{
  "num_key_value_heads": 3,
  "intermediate_size": 384,
  "norm_place": "pre",
  "rope_theta": 10000.0,
  "qk_norm": false,
  "tie_word_embeddings": false,
  "init_std_up": 0.058,
  "optimizer": "soap_variant",
  "learning_rate": 0.00983,
  "beta1": 0.95,
  "decay_fraction": 1.0,
  "decay_shape": "linear",
  "max_seq_len": 1024,
  "dataset": "wikipedia_en"
}
Each number is 128 + 24 x the weight over its row's rms, rounded and kept within 0 to 255. Layers, rows and columns count from 0. The size above them is the row's rms in percent of the matrix's.

# layer 2 attention value, 96x96, rms 0.228, rows 67-95, columns 0-95
size [ 90  93  88  91  92  97  95  94 113  94  95  94  95  97  98  93  88 104  86  95 104  90 101  85  80  85 123  92  89]
[[128 118 124 109 108 191 133 141 131 126 141 141 154 159 130 139 156 167 152 133 166 154 110 143 125 128 153 115 129 145 129 108 107 104 121  88 148  92 160 112 153 126 149 153 125 109 109  95 147 123 110 126 142 158  67 111 167  92 112 132 161  99  93 127 149 126 115 124 134 169 144 117 120  88 174 107 148 101 140 146 148 178 165  91 105 111 122 129  91 138 143 142  99 119  91 106]
 [171 110 131  78 124 138 122 145 157 134 156 104 115 125 106 139 155 109 170 141 115 104 125 131 142 153 139 129  83 102 144 183 111 111 112 138  75 122 107 140 103 122 106 111  79 169 143  92 126 113 138  92 148 130 118 151 106 106  78 116 113 168 106 138 119 147 112 133 147 108 170 115 133  73 101 117 115 131 176 118 170 133 110 122 114 114 118 138 151 133 132 137 162 145  89 127]
 [139 128  92 130  99 125 150 105 106 155 115 119 114 112 104 138 148 136 100 107 151 126 134 121 104  91 156 152 106 104  85 129 107 116 118 151 169 163 126 139  73  98 156 147 120 142  93 156 125 136 157  91 127 128 109 166 121 110 128 147 130 117  98 165 153 164 139  91 136 120 166 125 118 116 144 113 104 160 154 139  82 132 115 152 116 130  78  99 146 199 126 117 109  94 140 144]
 [105 114 159 145 142 134 132 163 149 134 155 114 165 147  91  93 152 118 122  62 123 102  88  87  94 118 139 121 109 145 126 167 120 157 141 123 106  92 146 136 119 110 135  79 104 135  93 135 147 160 108 126 104 149 126 131 157 167 109 134  85 131 144 118 129 122 121 159 197  95 128 112 124 153 143 127 127 121 134 133 145 164 142 169 107 115 134 114  94 140 100 110 112 124  91 163]
 [126 141 112 120 153 148  97 129 142 140 106 118 104 128 114 103 113 132 157 110 113 131 142 189 118  83 156 112  94 118 169 117 130 166 103 130 121 159 123 108 115 158 147 121  92 173 123 156 114  81 141 124 119 133 134 165 124 113 137 106 118 143 144 107 131  89 138 119 115 115 131  90 173 125 182 125 110 136 105 143 149  51 111 144 142 186 142  98 162 142 135 129 111 150 107 117]
 [102 147 158 123 116 144 139 159  99 154 154 110 145 144  91 144 126 124 137 130 126 108 135 131 150  93 158 104 114 137 169 133 127  67 177 108 105 127 105 143 121  85 114 104 154 153 142 122 110  88 114  86 121 113 168 137 127  91 181 135  92  99 147 135 130 168 156 137 136 122 111 109 142 123 116 112 163 162 131 161 150  91 134 131 163 122 158 108 115 162 134 153  90 100 156 140]
 [115 104 130 128 122  81 131 125 158 106 143 150 115 114 114 117  82 173  88 151 128 151 171 128 166 150 138  97 142  93 102 142 119 138 127 158  95 142 125 149  78 113 136 150 104 134 118 157 112 122 142 124 102 138  93 129  99 139 118 122 116 126 134 143 136 112 189 107 181 165 132 135  66 143 129 153 162 147 118 152 118 154 121 109 154 176 132 114 134 113 111 141 172 102 151 133]
 [132 109 148  92 131 127 111 128 119 146 109 106 101 133 158 149 114 119 153 143 139 127 105 179 108  93 117 141 142 117 128 123 138 119  99 104 118  89 138 135 108 142 118 114 168 105 106 134 134 143  87 111  95 172 134  98 145 141 126 117 123  84 130 155 115 122 131  49 117 119 146  89 180 132  95 112 124 158 108 119 145 117 167 128 113 111 141  88 156 179  90 135 115 182 134 106]
 [123 153 114 140 119 117 141 151  85 145 154 150 111 111 117 101 134  85 105 180 118 137 163 130 122 141 129 106 144 103 150 134  93 109 111 129 164 166  94 123 141 117 108  98  92 121 108 152  96 146 136 137 157 136 144 120 129  93  82 169 121 143 140 122 160 130 162 149 134 115 108 126 121 200 151 151 138 128 131  90  73 135 123 117 122 119 102 174 119  77 138 160 164 136 134 129]
 [ 73  96 163 101 117 143 145 162 118 132 107 138 140 125 109 111 106 144 158 122 114 109 119 142 111 117 116 118 120 112 142 127 112 144 150 129 119 125 139  96 132 102 148 131 197 114 150  68 129 170 144 111 158 115 136 146 160 121 149 180 171 141 118 109 153 105 124 122 188 116 100 120 150  90 132 113  85  94 167 143 167 110 131 101 137 120 149 132 127 150 144 107 122 139  94  94]
 [ 95  94 132 117 114 138 152 121 121 143 155 137 101 109 114 111 119 157 124 151 114  70 143 143 177  81 140 181 102  98 122 121  90 122  81 172 133 128  89 132 136 117 117 135 132 126 121 143 156 138 100 120 114 147 107 120 104 162 161 149  94 134 145 149 189 124 115 121 150 107 154  67 104 107 145 107 145 109 109 121 151 135 134 100 139 146 155 136 143 167 104 125 154 144 154 138]
 [112 105  93 166 148 146 129 157 152 126 115 136 114 123 147 118 131  79 133 113 142 158  74 152 148 146 142 156  97 158 144 173 146 110 150 131 130  99 138 105 150 155 135 117  68 139 158 119 155 116 140 105 123 139 142 123 127 100 112 113 159 158  86 142 146 128 126  79 153 164 150 150 162 117 110 122 103 109 101 110 175 110 129 138 151 111 116 135 109 141 158 180  74 128 124 120]
 [115  81 103 147 145 164 117 125 134 137 110  90 105 133 147 102 144 105 117 157 114 115 123 160 160 154 125 137 137 115 165 111 161 122 138  98  92 126 159 102 100 144 122 180 113 145 158 154 141 102 127  95  69 142 135 106 118 110 139  98 112 126 101  98 130  94 120 137 158 112 106 149  98 160 170  94 162 138 131 132 140 155 121 146 152  98 143 160 134  82  86 167 142 120 119 122]
 [196 131 136 120 107 122 121 153 106  52 104 135 131 150 182 113 125 115 126  94 125 117 122 132 151 129 143 124  90 124 126 113 113 127 169 123 131 135 112  92 107 143 164 128 105 101 168 144 161 155 148 147 105 151 113  91 148 173 160 115  77 139  93 142  85 105 111 146 136  94 135 132 134 101 177 127  86 132 117 133 152 134 124 147 125 146 157 115 141 141 138 134 112 131 120 158]
 [154 133 126 115 113 173 136 117 156 102 137  94 128 121  92 169 109  95 122 120 115 138 150 136 119 140 114 155 144 136 132 123 153  92 135  87 101 111 127  96  95 121 107 135 170 107 133 105 128 161  99 118 139  90 129 118 159 133 178 115 163 131 155 133 135 164 153 104 129 148 196 172 139 124 133 137 170 166 145  89  80 109 141 150  98 133 135 116  86 116 133 139 116 125 161 105]
 [172 115 158 120  98 152 132 123 158 131 122 136 141  79 148 148 131 147 126 112 110 126 164 142 167 126 141 135 151 158 125 141 121 157  96 109 111  97 156 118 157 143 135 147 171  93 158 164 126 116 128 180 128 129 179 119 108 134 135 117 138 118 143 105 101 126  67 103 105 126 135 155 100  92 114 126 108 124  97 132 150  86 173  79 119 113 145 121 102 124 131 126 109 179 158 114]
 [ 99 170 144 118 140 122 132  92 139 116 128 142 159 134 157 123 158 120  86 148 132 144 134 126 171 125 116 123 149 109 133 162 152 158 131 110 149  76 157 142 121 111 116 106 121 129 112 133 107  96 166 126  72 139 136 129  97 138 133 152 171 131 107 113 135 124 173  87 156 133 111 141 108 170 157 117 139 139 105 174 126 125 142 164 119 111 125 101 114 135  88  59 110 118 178 134]
 [118 109 121 162  59 120 153 115  60 127 131 152 148 126 151 168 129 177 133 147 173 141  98 113  99 141 149 128 177 174 132 124 129  97 139 132 173 166 120 124 145 127 106 151 134 107 144 112 103 103 122 134 104 124 123  88 123 179 117 132 112 116  94 135  99 133 105 143 147 131  96 116 131 135 113 151 154 144 115 120  95 110 124 124 135 136  92 122 125 132 170 147 145 113 120 175]
 [117 114 120 117  93  86 134  99 117 162 117 160 150  96  76 131 130 130 134 141 121 132 175 104 126 121 154 154 130 134 109 136 166 134 125 165 144 192  87 104 148 109 131 123 158 115 161 141 150  97 127 138 165 159 123 119 131 127 128 131 142 128 126 116 129 153 185 135  89 118 128 123 120  84  84  97 126 141 157 134  98 149 148 117 199 108 166 122 153 151 152 147 134 129 135 135]
 [122 113 106 104 128 145 115 108 140 162 168 106 126 146 129 171 167 167 153 129 132 128 162 143 139  93 128 161 137 146 135 142 131  89 135 129 122 164 104  86 130 149  92 128 149 112 112 103 100 121 114 120 156 143  96 117 138 139  85 145 183 120 147 157 118 114 104 137  82 126 145 124  99 141 164 112 158 108 147  99 111 124 140 123  61 106 181 122  92 149 112 131 151  91 136 108]
 [172 131 106 160 110 116 118 135  57 147 157 156 103  97 116 153 112 151  83 147 128 134 123 114 142 148 166  94 119  64 126 119 100 125 110 143 164 174 112 154 170 121 140 137 135 132 131 132 136 123 154 134 121 108 107 136 156 132 108 134  83 146 166 142 126 148 139 130 124 119  69 166 102 112 150 166 110 119 108 152 135 141 104  86 120 135 115 131 128 144 127 131 152 153  82 132]
 [134 114 127 132 131 159 151 129 116 135 128 109 104 143 114 114 138 124  83 161 150 155  97 107 123  92 118 149 158 127  97  84 129 119 117 109 127 126 143 125 176 106  76 167 126 129 145 110 133  88 179 132 103 161 102 154 156 139 114 166 121 117 139 140 159  78 160 130 120 137 154 131  91 138 128 135 136 142 110 144 118 152 126 134 132 122 112 112 108  67  61 100  94 159 145 158]
 [127 131 139 146 113 133 126 118 159 127  96 135 189 157 133  90 139 149  75 118 115 153 137 137 140 143 121 126 163 175 116  79 141 134 144 104  83 127 142 127 121 127 133  97 118 110 145 117 123 132 110 107  89 113 138 147 120 139 101 177 139 146 128 116 137 138 119 160 178 130  96 178 143  91  78 114  91 130 152 101  91 116 106  98 119 112 109 160 106 145 154 136  92 155 118 100]
 [ 95 143 142 113 107  97 119 117 121 100 190 104 146 142  75 167 168 102 106 129 144 111 157 124 166 115  97 138 158 107  96 143  84 134 152 129 121 155 134 144 102 104 124 144 112 145 152 122 112 119 114 116 130  91 139  99 131 151 112 144 127 118 169 133 145 164 140 139 119 148 134 141  96 127  97 111 131 101 142 123 104 125 101 143 175 123 159  84 137 176  73 118 137 129 142 172]
 [129  90 116 123 145 129 125 102 153 145 143 128  89 115 122 158 170 149 130 147 202 155 138  96 131 112 125 142 134 133 123 144  97  88 139 143 164 131 130 117 158  86  87 129 128 133 116 120  88 169 155 120 117 101 114 115 128 137 170 126 108 107 132 138 172 117 128 133 127  83 101  91  98 161 122 146 135 140 124 122  95 176 116 125 179 135 133 111 110 119 169 176 141 101 119 155]
 [112 132 125 118 129 117 150 102 152 123 130 121 129 116 103 155  94  98 129 115 125 124 162  73 163 123  99 147 146 102 148 141 108 105 120 134 154 149 136 121 126 106  89 103 157 111  75 115 166 133 156 154 114 156 138 110 128 137 131 111 102 133  95 101 130 161  70 138 160 133 134 141 132 150 113 172 135 144 137 113  79 167  83 142 144 151 138  59 169 137 116 145 111  94 144 140]
 [ 68 138 113 149  95 158 135 129 131 138 112  90 121 139 125 104  87 110 101 113 151 159 149 135 101 117 108 173 120 107 134 164 113 147 175 127  84 153  75 136 111 161 140 126 145 170 151 139 154 134 147 101 155 102 129 129 134 166 110 125 173 117 106 128 155 173 144 140 135 143 131 119 111 112 101  90 127 146 163 113  87 150 141 132 112 152 110 125  93  94 122  97 107 146 148 142]
 [122  99 119  67  85  97 109 145 161 122  70 153 147  87 163 147 110 125 151 119 108 116 103 129  82 158 148 105 129 134 113 128 126 143 102 140 147 117 119 113 111 105 133 142 122 147 156 137 160  94 146 117 110 159 139 115  97 104 137 110 116 161 139 165 142 148 158 134 134 126  89 105 116 114 126 107 125 141 143 114 128 131  70 105 138 153 191  99 144 161 145 173 142 107 120 131]
 [150 102 157 111 125 117 133 128 144 120 135  99 128 153  93 131 132 116 121 103 158 146 130  84 101 149 133 120  91 166 129 100 168 122 123 138  79 142 116 128 150 134 153 147 114 101 142 132 140 144 137 151 133 116  87 136 158 121 130 115 101 160 151 103  67 153  69 150  85 139 137 130 127  70 101 122 102 103 139 135 115 123 148 129 144 139 165 139 147 109 175  95 112 170 113 174]]